python train.py --vocab_size=1024 --norm_eps=1e-06 --parallel_block=false --extras=["capped logits"] --beta1=0.95 --decay_shape="linear" --batch_tokens=32768
Each number is 500 + 40 x the weight over its row's rms, rounded and kept within 0 to 999. Layers, rows and columns count from 0. Numbers have three digits each. The size before them is the row's rms in percent of the matrix's.

# down: layer 11 MLP down (transposed), 192x64, rms 0.224, rows 43-109, columns 0-63
# gate: layer 11 MLP gate, 192x64, rms 0.251, rows 44-110, columns 0-63
# up: layer 11 MLP up, 192x64, rms 0.25, rows 44-109, columns 0-63
down43 107:492504461531486484500505563526520476457503464482489529576459515454544489532464450542461441492468579629574476530589506567527505524503540507483501525462458485518479512501520544521504561440539552
gate44 119:458472461463538510461434542496526511524496599486488525516474398561479497526417529528468479482467468550467539481497444467520511499551447458590460533451503446536543511537472451481512472548453487
up44 114:539552569518545469514463492481462513523517511516414485523495455484482476534538501452444418495527481518471530519575513493442500507519413542524547525517519594476506438557431574463521531475455522
down44 105:606530468519489474396497562476508500535420497506481514544481462535509573424478489519508518492500480580539503475463485491434550520491526493506480496497619500434523531514493475493525445541465481
gate45 109:517449458498537492529584493527517408491469482489523499436553460455564430510513464416598431511514475486542458470479468443485465497476466455450542526500523502539533571523513480471527485500469544
up45 111:528498453422528498524491482508451530472457447457518498525514569560443517524483468580510558460525493557465541521521499467511492484453507521475450521501488616486567496581512478509447475478519595
down45 105:489518558517573490587469515467526503506480515489388480469468511541488514532522500526416425550532437534519534510508483485491455495497489447577564518503526526452438511529456497521453406533520499
gate46 085:518466499513488473527493503454448465534529531469485457482455542443506474411469533498471534531507513477533489450548501493513512397491483519585560441429600446521466512466471491501534475461579455
up46 091:546554521567550536539485497552545589509473510492463499497512535524476474481517503462556516525446536499590519484505476545542502523488467474402563476496577477464436477486442536537461506585530515
down46 098:488578487499543517466454539516522573528491530488501491502567567510600554516509475537513543479418514463464498585503533554486560509468473497472460532479536527446503556441430467459502462506530453
gate47 095:476459548535535444532606584477448423528562486557548535430489503488512520484539501500462446475488428487477495496466489538479492530541513451480516483475492494498513558552529538481447522594520545
up47 097:456515529514521457552526530546476467459447491548490517555532546483440485514511563547463479488493513436551487581493425506477410501501585488460459459483478558471480483448474525450424514434508486
down47 100:543537554446506544528622539493531488478523506490522507477472540493476509483538496540597567452529468487472451520585496489505562486422531474489568463493560540478497472487533498442459493511440529
gate48 087:560464453517459508508468489525469547514529517495530522492438558443454400538494508592581518449489545490523476555466474513481482500478484511393518493519595468485526490465470529489561473500462462
up48 089:560522496525431467463473484524474498521384477468456508472450552441548531483458566484489512491463485534500543467531512529526527528545545486455558486470483471390438490459523466472507452439473546
down48 096:554478599510548525528506525496454493527542508559477532427444456521494439510512426459556533476546535512502521542491507549544530502547534519421519508465514491498411487481577551451493477488492428
gate49 098:585462561483469484490510514492550434498488477504562471562544501486495500532495519503491494583495472555449524552513455500568494492526556496518466497552584415592536454499461454543468559495483511
up49 097:522521536542424477442497542378527506479461520452470463482465511506511490535473470454535575515450457516509518491493565543520499478429501526508500441513502449558486422540507544431484491428521451
down49 093:484509568493464532523511566521512489484486532482462497461414505511464508493574513482455491465508503515512527466478516530576589506539506507630570491495577533457557486501472514444438539513461541
gate50 095:519522422519539580476489456490521457506504496517538483478509462512536479523550478410484523564538501485479478466516461461468529401461475555542467468553505527541503495452424539445446543556424521
up50 099:542467476468545449548529477495510512539507518483469548458476481460494510501497475511420471488429509425445533408529477476508465518515522538475441518526539489506526498529434559501498391466611473
down50 103:472515502493501511491462528556492534521522495481447492521499493488525536448461441560494562517478521494488544484495594531584522528527458504457503513470553542478563560508361518540559440548528465
gate51 104:490542529483533423556522494508545571446560452491504459447468490507565459475483514462491495456522474490535436501463484510573522486520441515486528550542493493518553419474440485500514436596498431
up51 104:448478450542499467480505505403493491517512557507527448505518474479454488488611495507485544502483475490548465534474483478476391586564491475506488533504509537518430481426456488510413459487515471
down51 105:521448468456479526506470507533460477531602485471560457539507482512465458500519471509559518486514483532536444479485442486473599520531465528534477504472486517462444560602514490498484582571540441
gate52 096:515425518504532447511445492459490489545536508536498475486464515507440539515570472515469472538473416507490477563530403461466493431534505557475527539472540483493500580547458487605530475478539507
up52 100:460512528556516461505520516459535469483479441563487516518512517497509454466506480467488489590518435459446454560606490435532512524475616497452501503432511477504542464530548465549524496463520456
down52 101:433517471484507514481458538525473558445440488506526496472536471505520456536470537538579516474567543496461549558479505502493551459460508440514485493508439501498546451428481607557531511589483531
gate53 101:509482502474555523484452496512538476480539400443479550541571514463559476511472538429532491481485445487526512499540489537499428489543468464418546429519460522568470535523597477479492480497454485
up53 106:502479485545486549475504503491557496451424547568466487492511563488483426584577555449446461461482492456493505471516515505522518442478484530468563584478523486534519532538476407504533525543482451
down53 111:587473431513592502479503501520494497525557470518491513433545526513502454518452458513519524465529527547427525499446542512582575486471541454505420514515501568535455564521513542477514498473532555
gate54 092:485457503435455486493490541495478559489551537476562560563460444484509548426424506508488521487535532515471469538536541524512500518506419469530454521535464467451509430476490484467525589565424481
up54 088:470541456521489534517518528557563481489503450524543492467461541488533553454440384466509430439494539485454489455553424518509494466496507490541408534504487526415561489508518510525557517478503506
down54 091:548491427580439435509566449595506461533574457497478448476575505496472497532508495443441490467507505490494450449537485456494499419544464447470526466508499507554503521522448510502514559479507510
gate55 103:449540437477431533550502510499400510498487551510411483568437483473493498519480445497544511452534511506512439521512459556515517424501509459522561550484501553513502509473513553541462537436569474
up55 106:522499478525521491502592577489436544503499443557493560506503422507469476537490481544531479490508506455523470548555563488527474537447522517528392491512466510497434469488539519491518564435424464
down55 104:528590465534414519496420503517516482472489508500545447523497481509552438471467414535571531421495499481488485499523511534560533474499482500510493505537465455428503551534525572539429489475563471
gate56 100:515445488496428475451503455468538524488517535528492456536488538497510462507511499445575488512422476454448497499522501537460486563448519526549483434422443546549585534567455549510424489481502514
up56 101:517460512501525474455512477367522549513504467501524449473426582531520468499510475445525474519521442474568517524496479418518559535380472514505508507451513489471561493521508454501514514483515451
down56 103:574491429444518586445499480436497442493502505523419500496533517488539564442459460434519480541552524528475543469470523533509504509452548503530472510520519501492577522479435568566529465543470491
gate57 115:463477458510502499551563506598458508519523522490540519469475540442479491498572541445509534530530460583572415491470462543451515566528480482525519521479477469537448489532495448490434524512418511
up57 114:524476520515480454535519539457520458481482485470553461481442525455511498548498519595505487481567475529492567544456444527510541514547588481532487427523463417505453465499538576518509414504541506
down57 112:454449569503582512404548524512484521520496467465432491492470444558412539469496486480452490443523491513511504445550501487504493533541483507559442531489471496532455509486545517594530489580483527
gate58 096:536455398403471444518496544577483468505449481545540510522419497474487502471571488499534596571498568520527442524505493524504528515496493466486486458548546466510561483481503506519527483540459488
up58 099:512539414493579488495526523516450459503482518498438520537458476515521508503510382464518518505507531535555516571563572551509548480486504485502521492521452508479547598511484586450513488487462449
down58 099:542543464494531473550537442476487484549512485458513515486462525461506496506605449454487461484545509467485484486509446566486465508550521546476556533445490598405500493575500489516475493491593535
gate59 101:478417510478417516470501529451558488527488498492482524510446487500521444517537505538550463469486519471508559447481518496481464454506388554501562500457493487571491469508461510418486433555494414
up59 105:473525509479508501538472412506470481507543448468514494480439505466415511441505513509491517529471493508456559471486542561421548491517504472480481462556478479530513411502433564513511623497450536
down59 103:474473590486541530477487438491515508494467580573517498532449426467510520472462421513498558479521434565537502473513506596445522573471512481529475514520474513429537505495487578522504488521493463
gate60 105:447490453540455523528520514464574541482559481464585541502450536545474491491541441524472518510580461524525470494488476445469552467468497391494478557515507556489501454494544466449489434564499499
up60 104:530492520452503461459428501583595552456507584522575478507424558546506521491484532470492418498488466592467469485497511477493490568528510471553483556500440499491550499507510483491482506501539536
down60 097:551526449530535516545526475510548454518517476529471532534458528475504491494615449546501538448474475437490497512441491565500530458490522554467476562460529557504481578523532509532540534516417420
gate61 099:485511520594417495500506560485588480474482498549491492538481438550526562461503451433507531532503553573412493490555482461437527544514445451459514498508474534509545534552539475484491479490537495
up61 106:486454520483495464498424549524472410568473473508500485491531499507540495545510517431517506430445561466444475568451496528532500461479485552481485610549485561484501482551552524538472483451448477
down61 096:508524528522371516551455546488492498482503534537521466493494446496465555509439474486465503463491465408509510429486563542472438558462534538499529508533511536499493566536548498533443424476463531
gate62 094:509577497499445424497497536501461601517475415484508471502570417542493508513523475483452561468463527520505574558445534524511476487593512542481561443502465526512476481506480488502552473532497511
up62 096:462477392448532460454518534504511506474496536530499410577476519434517406409503548534445523484433465459457499555484482542490564522490469509476491508505455486507511552455478538474468492507474507
down62 101:543487533383471513514534496575534437453513539560466471442538560522524505469480538622508542521521475503518515517498565469547554510509523484510461496398465549475502505453506494500528498504514525
gate63 105:515493488516547461589506499550498483519531466478486527539504541451513424544422468498528534465416552514487526535540506567495533516620548551523533476484465552495545488556464537538543504446498497
up63 110:537529490488520468475476448470460470536457462472563472528515463529458559476581477513495514492483477479501480539601601446399536462510452479576519514551457431473511511458525499497509512500461461
down63 106:527456459524524456524499550497501486450495496528531508425424584554563512546489499456527496484484476537432509506491472426536530519448432474509520563484482543476465566450512521463595507558529456
gate64 098:513504503430505547490557459514546500557513428610511497507480505574534567495480459481554559530449523457450557477480544501509544484506529512500416502480552430473503525484466477562441536517474475
up64 087:511476508511595437540443580443481483502511525458487581523452463521539568509494453516537488526497485481481444463478480464507570455531481540534530536494517457517509504484491468480410506465586582
down64 095:488434475522506526562517474497462471552480504490483585523464491533534515453421507532525474536468474518446394554440553604537515470461484527541467498543445464496513467462483508432524511473548494
gate65 086:501503482478530504490504517503484502512502406501475503497453475526524463510573471561470527446471496437489469540440513420512463473442556450470514530500434549540477573510437443462420473453415509
up65 082:509519464525486465455538520546442466488552506505485458504503465531494586478461535472532536490491566480475415479524554505543587627486454465546519513511511550499429412487534510472509517514492518
down65 084:519576486503503501505468495516487538529581518564598536508494532452497490475519508358466453462500482541502578535501509474474464457491584479521536481462469562529519502526493485494426536529515530
gate66 093:522461529532524494492524521467492522476509520468465555487508511549545479525505487464556437501432429522465557600479484460473563504486510511454475546501500518563461453466597552540499497551428418
up66 100:496502442491442535550477532499527512489527574472515506494509501543474459472525458595505572499454505514464452499522528485402588510551534496523581476548440540502511474552536499478510440547541440
down66 100:568509424496474457482476510516517503539509526447574532465525487569541493370482541530483555512513550495501498474520549468498498514465488503432487579478480506445544575471469522491511525585541539
gate67 094:594458466530475500574483495504469484479475507494461447487435486542455464480489444459549472440494495485560565442512494382477453469529441500545550550501468517533496492526502452484502496468507585
up67 098:437529519482526436597458500567436514447566446547591537559491475492525526437555548505555502491515478475531508527444525435558518433503469501514432521515498495489514446522482513519474526503501478
down67 106:525517473524453526526522547538502460487523564527530501463475461467543470492526561388539489496533526474513503565525482417430470436475508500565531490502455536516544485508549465585543560505498424
gate68 106:556498494563472572458533532512477470514416527430527632537505499488524511480493489484537448487529576505519488473622437453470502469513497521454542499490455474495490521515506502474455536513472458
up68 104:492477439571528527478572522506504466563535501468446459497501484536473453448528549467514521543504539441493513484499488464549487465483473433543472585504501466396564516524420535461574475504465494
down68 109:540488492475555492501521404574531540570541476439463456498575449489511479530500518425521482488515514536461434524527495500491450538466470599502516479443463499459497472486476547470552572521488443
gate69 099:583521473557501546378519453423504546544500493472490471489509503473539478506528535472459588504486526553498523572576567514503476424498516535493499516506522468480582459454528526486536488519492524
up69 102:494541474499501564454460473529461492441537575509468549480476535475484507502497450530412545495493444552487492489530442521474423519496614567513489457552458511542559475423478455490518513508456501
down69 095:513428479524516508495492473555458471503561469477430496525504476520530525493564573466438574493559505538434521484456401446541500540430491494511465497435557504456509514533509546490555541532549479
gate70 107:523554502443569545496487486464463504546521521527471572445467449538447470512503504334539553563450491475534485518454525466517521501492484550522542508532524512427494467467544502518542494496519492
up70 107:550552518514485465514492468510521495498481512439493482557463577565477579563552507506507485555494534507497469487452502481461488522537487510489512410495453539525378546406528519504512469577535523
down70 108:456542485482534552523471520471473446454418527519536465531463493469486551503553504475495430517557534523438460466513495518487459536553434510485588576557446554528537482410496564519499519500503490
gate71 089:528471460462527401401567469489468548507441457540433572536495523494514483446535512475464493441485453512519541451472470475525557530550526468502554533533474478554476504441484542469471529470450498
up71 098:461468498509482490558463399549543470462455500552468576504447455474509450480459518476466512558589554528447573462517479471538479529495467548487475477490441511583523486477509483549553459479514478
down71 096:521484499553493517551473562461461604531474543487487445479553475474453565574471447464506479449519459510430535534490526487538455510536513501485521420461451559508547533503461498499550465524444561
gate72 108:460535514546420424487520473445479532531496567454578417517469467476493546454512446440505494500485471489569577477511499483483491439516466457508492448523548461526518526477441492502443568554515471
up72 104:502489466463471456577475525499561506512513585503508528549512523478444604511542462470553474513522480541475458529437529473548564468518471500544482512537577475405442502457504557527522496490454529
down72 100:520541526452552528515503475480488511501486494478471504525557462506585467538442524499505479585443578449443520485466535453547525452431518488512461454440553490467497490415554557551473545456507532
gate73 097:544484483454498466512461456565532506510488469499545531475488489480519492501494575454521547490484513561506510507475456569486453553456507493404466465460397493483553379533489562463519445520505476
up73 101:539515485492503498556486604507465521493475522480531507548554402508523513499484576524518427436532574466506456480432462467447458526501446551478466523507520521495459430523507495416541485482486547
down73 105:486466595566516528566508538566465501536482491517463518467536484518492518495509503493535527498565494483548478558437481519525518570443452503463449495590507449440447480533566551425502515466513450
gate74 100:502542568491497451580504520504503543512492446471488592559482470534479476477535551461496560547534520469471464593493574540490496496534450448517538455495485550588518492516478496584463523520468466
up74 097:551491527493553458552483461524542449472498462545501511533493524474500478399437568462592519479431537582503484534548544446510470499545412528534479522511501502460471468520488456485517496572478470
down74 104:510504490563541512543559515494532499462491485464465515586509535576495434539513524517485507495518498562515502515574502492543540522522504489535502467456579545527460477469553561409510552516406423
gate75 098:450482518484478470509559549485524499491459456457506524447460614513545500510489544528514480550508529562452410512523484460523422539518537483501527499474501424513563504457486537475485455566595493
up75 103:439458471524462558522477458490455541492481562517525535448402482581538506505500479565537518564533484530480545537576480460467495439518501482538508575474468456543459562504493531513532448482480558
down75 098:542477543435550548539423472472457513517525525511491486481514496523474573504525516556476440426474579459450474465501472472533546501521413472508525471541462550456598517556493466502440545506494500
gate76 107:543522474495484488475468455482517478497518620410539520468442484543469490518535465572529522489521512525515605547498476544468496457523498479469473525546447454508520426536510463481402481548477483
up76 100:492566503482509486491463536518514524452411601533501495454522491450480502595506547444530444516446462539469477535518558459482494550471501505491462523441496459571520553496568516447452535485539459
down76 100:422410450484535517433464486538527458551494475465488536458525480495528582471562506477576467538621539475501495532517479466488472411491545545517502512533489498460476465462491543508523492460471487
gate77 099:477509515487464461542491485529493510490519404517484482513530479534533497541533458405466492552420473511492587524516529458498423441460492586481535519470467453474436517553490570500508478479466574
up77 092:527600525629506485438488455562466525522530524517493510493476559449490518414529474415530527517471510551480436529556548474557490471505528483533502473478531514494463518482480530553561508515515469
down77 095:468428535473489476508423547469480490562525524561479454502453468544561468445494566545495501504492458502487490467453489521533520491488554423530559494661520512501521462501491507514525492528524466
gate78 097:510447512526449464512458461519504517512448480554594515466452516424546506552523509493468496515485522520547494503596496541384510459504468490436500509505519532533544540606462459467460479519512498
up78 091:452521499470495469487519505508440525489514512404503511562482432463505479502482463523508499566462447588524460503462512530521391540444456472554514526506513488561464518573461499457501489553425445
down78 097:498496486502459556467450441452475579479519602498508464501479488467463524440485516455478460547415500580512527563507535482557527550489485481504500461476489501516495482532505550516487491464365531
gate79 099:506541487526490474503451552435508411538514535495490492551485536527541548499388487511563470495525517554445472519504497486515475456464449462515537504537397475598494541451479459484460479456465482
up79 111:445500534562497517512457444471460492495461485484554460531540409532518512540430472474431537511512537536505444596550583501514560500479455503491480528429442504511486484558476513486470428482537516
down79 106:536488514486471508457402527468506437587557487481524493565478556498571480480439484449483495542524472557430518537490477421567510535473458499579502502482457464499486510410475495538503506515493535
gate80 096:497491452490469480496551531451478492477456512575543487537531487541494612545446459483547541393492499410494454426480480548545481525510484464481501517441476503498520533472471496443449516459550469
up80 089:479457486483535486484514431508514526467531462498447510598472471471489471470466600515512558521466517529481512497536522503409480542482508527518502524559437534451459435487452530464531469444391472
down80 096:450506432488432460509533527457518491537507484516443576517412481470469528488480511524553468463464545465491485526479445573479435570519521576534521468510504478419543532444546511488509570501551490
gate81 097:554515486544514502508519491413498528503612544459499480520460477529419485529527455565584456478487547527470444496499510530524512600544501496435528470576459505491535501485554465498464503461480532
up81 098:491533520455444459527551423492525534524423504426501550490532416477531617526491481549511490566544431482508505549547534545520497520502509475509462486487545520448512501454462516515456485463460434
down81 085:518484457483411507526518522530513483493524485556509514480472421522396469514492546431520482466536512501494516517508420470489505495526571406478475532467501536548520577470464566474521467426452455
gate82 101:517484474505527474559532445462547498515501570460476496547459425461497431491469406485501548549494583514466510498550457496501497450543511433489483485504504564570457523526540449444561544457464488
up82 099:465551420474416517445532477516490460531428590491506492455464534517530547579566552545467516466558479496532454517515478506464475535509517525536502448540437547428515541460525484472490479528504544
down82 100:544474549517527475541487433507536475446471477438523462509455570475558447549498518463550470520549538454523522479554543524521413461466524429534491569509541518546568519504467510448571506469538501
gate83 090:461581485499534467513495550514485491512526477514523482609497450546527499501462434500430447516456522500461505554460485481472419521524428489545480584480499420553524570471520530496434535509496497
up83 094:535490489523518464579490477531556550508478571493537501620587544540527484480505516499510592478520530543521475496512507508481520569490514429472553531471544471471536578498473461487557439508510467
down83 091:526506546487534533574553434528588521554533453526482494465502486443522539508523428500493528499585520472423490532467405502482473501536463511440476489510477518567452482498533526485411517461521529
gate84 094:571460429467545539545518420500522546523476492474448449442520500534557455494470484460498493474522463490526513539468472470543530419473541477594441534494454482534493550470432465475494471466489574
up84 098:525560505505582458482488415495510574433519547493472452518538482565521525562525525450485546449524551459550487497397467508549495466494494486553551521470473492560481511520492493491466490452587505
down84 096:506482476530418421530460442477534474539478510527477509509502520474463558430459503517511545471491475572506491501503503441485529444525483487502502462527449543462499604501502511513379426509430463
gate85 091:413502432489482478474498523530488526524519514525472485500513413502497511572496566512513468469442394543482479599459506508549496438474524527477539455492510604512527536509481504549452492466452463
up85 096:442462538524551509473468566521447534541502459502429469598485449480572531485467515468542537503533498508463509448543465476516474528587550551509496528532481511538511470508561504420527509451511419
down85 089:472485406537428542536548500440543496495455544510552493515509482442450481457509531517441447512492441506515482597435487493520554569490508492458481480496509558449488552471490523574479427475509479
gate86 096:484453481488520552469533570389519522563486545521504437492513429457503446502562523501502503481531501511508497512500546533575544478492587531509522493474466456510464484490539440515571394535483490
up86 102:577508488483512512472481530524561560495542516484541542525505487443437548535514449533455524513463499498489452527521453475462439556491546519449442474479445499480519588545506528581422551445506557
down86 092:504369425469587487463538437486570479442549497509480481557489504544452487496507565508468495478461512496486527501479498464489489464536527474508515538586543548479428469516477486446469471460500451
gate87 103:438508481537543580579528462488448495553479452551522500505447526559485505443498524443417536478479517532549489476523455514440555484516514488476490544562517515400490422495514478473446522528486455
up87 104:519514517423506414427479522508518558419429540440491495513539539485522560497438502484560439439509485493503536476554488487513534526424530527483536466552446506492466506556419491469481511551495489
down87 097:602458489571479545467416515438486476541530543463523456507519481463510481559525531475534560523531488517528450532545467519522546460557560382499513503500503439490483528531504523537495477476491432
gate88 107:525447528500554439468526468520579494442476530506519630540429530504524461523481466465539518506447549546448478512567508464544432554509507548492529476428484494516512515532489530434548482500505510
up88 107:476534462488542566433427511435484485549554474481458480481469509487465513545552499479494433538488507482510483438455536384517532534501423497537507471507448469487504410526479541463480505518498419
down88 105:508470517425495483467434553475463521491519465510479560518529528500466515555513470598534483447495396541446461460519512497511568544589534498508486561526502452565505538507495501507516586472499534
gate89 093:490427485473486494563498486489476530540434529430539486471545445449572524543438458522458527498503563493500482543561513428507524494486513593510432517526562453481455509536478518490507437552442482
up89 097:436500467551573496502482560432468531490430525505567505429495490503542462506506569509458478530430496521419497544531473441513503465537469509465541467451528406574476495492453443482522497490508522
down89 089:493497504538547569516522478457455452450446532545482497501483585546507501531548515581498566421482477421456573472443551529492497526500529520471508486577500567533535485478478511527446498507566478
gate90 096:460493452475481494539463495465505524580508509519479491494514459475511481409539543562495505530479543601488458600525464508477522495485505484483513470429457532577511549514486467473398508520419473
up90 084:505477482516542491453512521447430466462513486536554471501508526507549492558473490459499498505524500359490541420491484533544514452594519557533586503437512434458523469518466542518497479510517501
down90 094:496436563497506477551504493522487520538494482518529462499482533534504495472484586438575468527572505522516479508561394483461514436584465479448535402540560491484549503465485502530545505494469480
gate91 113:484461450554490498482529490493505528548536475574556431526497547480440492474512474500567534518514539569545466571565444430444482490536564446510496541564511476434507518561558497470527485505460500
up91 107:513504461621478526429539477542440475443483481551457512488507509544528438532481548496463423508494506562519514524545568481534541398478510485485521518512505507474466568540461544477479521536438503
down91 105:439420557455474543489554499560517503497480536481505473482515475548480520515528454535520602533469447466465411534481532550520506459450512538475523542522521458473488495459526575428407482493488500
gate92 105:499539387473534497529472578481458485574508442476455493509566515505483503493392464477488457450472522485485516497507574476501483450493432479501502516552537514514544526481530454457507491605525538
up92 102:452546482415487505499533486476511544477534473520562580452480482494515512511530479494570509450499519499603562507490512469504421435424498451517517545456475522522577547495565520462540535509539537
down92 105:487438458474508507569504471577472525469480544539556469432570521475521506426522516470515471547497470609556513555524521529545474486556522427495480525509514504492518536516535492511528558548529586
gate93 106:503487530501539498530475486506526595565416434493573514516562441504462455553468489498512443480497519469473519533519513438482461478492503525537584472501503499555477506443573441576536478537559507
up93 104:519520496484554529562445482578501431417492511443526506513590478519464491505459530377510461467419487524480492466473522498506559571450477522528447510538448503537530547516464496516524482507493478
down93 101:495478523533485513501528461458458487465496566511430473546443457449505527544496450471531525512418384456484487473508529577511465524483543496533524466450483547508469507450463479454417534465502420
gate94 097:529488474485504471512511506453508520507501525461594468499509513571590458529484492472559469522447577493542387513507442493444473517487450497474551505570503469548560552445509484510437462532465497
up94 106:440497478535517423527477444539447453435524480564498509541525508490421471575521457552505482456441445526543565475504483423515449415520456482514475526492442527497508509529461435496522522469500525
down94 101:474480500491469527553505482458567452523507470456504429563509526405484569530483543590510471457453446495542453569527530480477491459451584459434471578505497491487523510496483505464470536498493460
gate95 099:480548505489516485482458458446571463506513517455454484474553490451572484436558467487527439480517518548414521542472413468513490532570480507539510549470399493534522491443505559496467512460474478
up95 098:456524450558475476555539429491480472561579576545506405468501512503571553506544527442492526480534512410520532502485462535477515521573508552521483543447494505480502466424471497506506477461490498
down95 087:495516490459510519520527511512534534473601489416485518482485508458504524464569571406577523479588508559505439540494423435524514475439489448510437512464439490509514494495532510511469488489464499
gate96 095:450525505474436465529599405555537514492520521553489477489576465505436450520488450501499512470443494519553500538455447498450530461437488537454542472450509485476450481524554513497551545508442465
up96 096:507434552565527487446512465521540492504479556554530428471493526491428508494442530543483461542519525497433452514480527466493507527505469567515488488453488433527489605458503489406471493539558453
down96 099:508551525546459545522512450460478518488561436486516488515508451505409505514462500333439525565484560497489507535494474492463505558504513474436533512521476458522482494572487500512473513512551483
gate97 095:522449518485409471482504517434516500522454514559489483587499511503487555549503483484483449565521455508546495445580473569525461517534507488607491474451504459468522517589528470450506461514520532
up97 097:470551492491560525503474472435521493439507520536516602515547518451477525440465469451471461534465515525486435512525440599526541390461520521504534478484492545492474522502442458490547527530495552
down97 100:568513489497508519438430510531462521507458542475553536558439531566525535426475541517439510460434483437556560503517553543471481473504501497554526534539456466441565516512460517497513525496582507
gate98 097:482459485497428440532564517434483561525486456521524425484506510531421519442438501501500524522533540531531585530510534496430499456477536444499473574564509514413508535532532473473474481501466466
up98 101:529543544509536565410464539550471499546527496519526532555485491517509467533465516532504533570570516478534479499494403590504553537544578532549482508440518497470549455493529481518495551507534557
down98 103:509512535441475494474503544546566474468453462479501524496523517543523558478521459581521473533514492481483596414511479505499597461541537508479505477591497417503533508464540435449537463495474526
gate99 101:577549439525526546488521489561464531489444496525518512503478492535432486560477539508487554490466592463450616488503521502507586508493516553470554503469475508464483484501475546485513447425558490
up99 101:539491475460607493532424555480513513421468514484464456489528513523496539510513554530505447510523576475440567534486543511480615466539511457537463461498554529511461513528469450499468534496531464
down99 099:473520493477501501464491553548493541487521545494487463563488499482567537507526519496482472524429540522576419448471461517543530495493498466533521510548443391390491560536530460449506481504462443
gate100 097:543501458486538565522507566477540547518500474523574507483510500465563420542475578470597481473506474388501494511494486528500487500465577502516490426485441526513524461519446547490550490457521492
up100 093:496460507489579520486490515560621433465557545571514513512545543436479506496562465479514441470520559483499517457478469530508460555483524520503449471510573454467494431516542493474492562537491517
down100 096:424403513501507506485488478530466510527485613514496540457493440525495583465486510486460506470494522599508412500446518520534485421561468520551468501509536513468489484505505517438548546523488476
gate101 101:465450367437481571519519540546510443471510446468561545465494479558460499475476438478465524522524526525502473501439537529490509491477509456464423546503470479454534528519522500501439517534448562
up101 099:524477534465516492523508415587584502523501464477543503547494500481466512547526509548513511487482472449571499494552517420458515462444437565519578392533535486562466522518507507463490507465493502
down101 100:589453527455486493511556520432471468522470522535482449435522518448504506421520460556492508515555462469504518478473479520605519494556562479482494532571499472484548457454552541507526433505544459
gate102 103:460485454515528499550565504466459489559502418479506472484525552585502448483501468488496513509467473513551536566479478533528463487485442499452475469533559447486462497404500444459421591498527525
up102 097:516481534522517500493593510435508486413546545495517540559429535520558523481538526472511469543511548517471534537464523425545493566516518460531512534501482475510553471413461475531606524494471481
down102 098:467491480512508459531434529581470494581478439407527481480500440487515406483569480487551529557495474471530473477511473563505529486529553454497522479522517546467445535490439495506426466437492486
gate103 102:469451511528502543471497521524500512477513537542529498511541493548534535492422503494527494428460556508435409493493448493510537528487524401484477526443479446584545555586515543489477455490433466
up103 093:465511486509450539491519479527497435490538477394497518540540468507523482574517462522553519503505479508481456470541442437523417468486424589531521416490511495465469487453460488477586507474468464
down103 094:482480556497425460456476478509498486515496484468480489510461503493556516558501453529449438593555496579552486463560437474497477520551502486420527501500401506454491557505539519489474407482509495
gate104 104:500488497527522515432459524471474544442520535518514426537526552450528514491493482461587500508496538484490491464526394444474555486530485463483532461479602456425497515482454436483473455503444554
up104 109:503502475489526535439529518509526495536420501541508488547519531495562491431490531423491520539619535546547486493551491493494524519532552544458527536496459514420432433469513474527501558551474559
down104 105:573545465469481471495460500517510479486552502479533529487560547487482416549439492503517539450450505457538526545537412524539493408499468520508517516469515496436538449514578460533532462460576463
gate105 094:527543440398550547541466589428543537514500499504443499532520476546548501488480505537557491476508501488547473549555509519480565548580434538556478458487551518522484491463528504503422509480499499
up105 099:507527459545547522428492549531465483476520435468500478477449496531481521551453446508476506496433526457470567596522503434500484447504550481555459521520385505511520572513493512494522458536481565
down105 102:502566483416513563548477559440522526485542473534520497592490546514552516546459465500509455528456492516535564444451591562516525513541518541506484455513506494505490555523508529504551550431520546
gate106 090:562578446489517537504486493454516506517498430538528518499414449514529535496493542579454459483425512466495433517524543527478549546559555453519481438412497515499482525570526437527506480505501491
up106 091:444465515472543570493452527565477430517486523536497515565484576438558506508484527543506516498512438572465460518524480530500546464519467494489446527470495566489457534475530470477473529477534370
down106 087:483446548461492526535489509482462488445374496477479495475507463511495492463472480535556522519507502497478474413520500506522479428486453493450546500419535467589420438546494556557478519532492537
gate107 103:542461550463527482500561490531547556423452511505464529491419489521505520564542424513468506447510553541512490557561487529464532525553438558505520581541530475499546521485501499550488472546521426
up107 105:504530495507556468558509455502475567473468529448514373579546477456458440437504521497502481435491581487488517486520519451449489476487503525538556586453484495527512490495484572548504507480536484
down107 102:540452479474467489487451507461490497567420546495533471509490509450533473623507478514436492477532535519513461509445448519462545518459498573520432531525556568449481463522496507444510482433452531
gate108 088:473482524412529518521464472388426477509475448479503482519559562495510477530531502459427490536528487452452505489515445489426555469514524454513635469503467484505527495530554499487495524492473503
up108 088:452456472494496526531517536418444510534516538509541463600425519467439481564493536551489476463466491522510455564564567501492498578514525480509502550530500457483426519499477523506522508477543415
down108 093:528470477475468518472499512505496523488427437494518510462522496530581493558527552479449519486449558484467472464503437463474474545435501536519498474569566489528506438486462506559433430414576524
gate109 096:473497527574433473447537451513456542560482444572489488468425515547510503511406562477546511470515462513407537481399468504474497533487542524461514526538526489535490495513527494475517509543528444
up109 097:473528505486501525500500498453577524515514500548546459481446454541506454434477520472521512468484454532462508552455364509465475550465464524509501517504504491507535485498532467472619505448427571
down109 094:554492461507502516529495502415559525474512468563537459447600518441454531427472445456460534567543435521555544538477507471509465495536507541501518445552526507435525507509496476479492513551468558
gate110 092:582508455448468499513490514455493531471466464473487515535418472587525488500488483521520464439497503474451554454433483392499453425412482457492449488517520459477508503439503469569490467493504493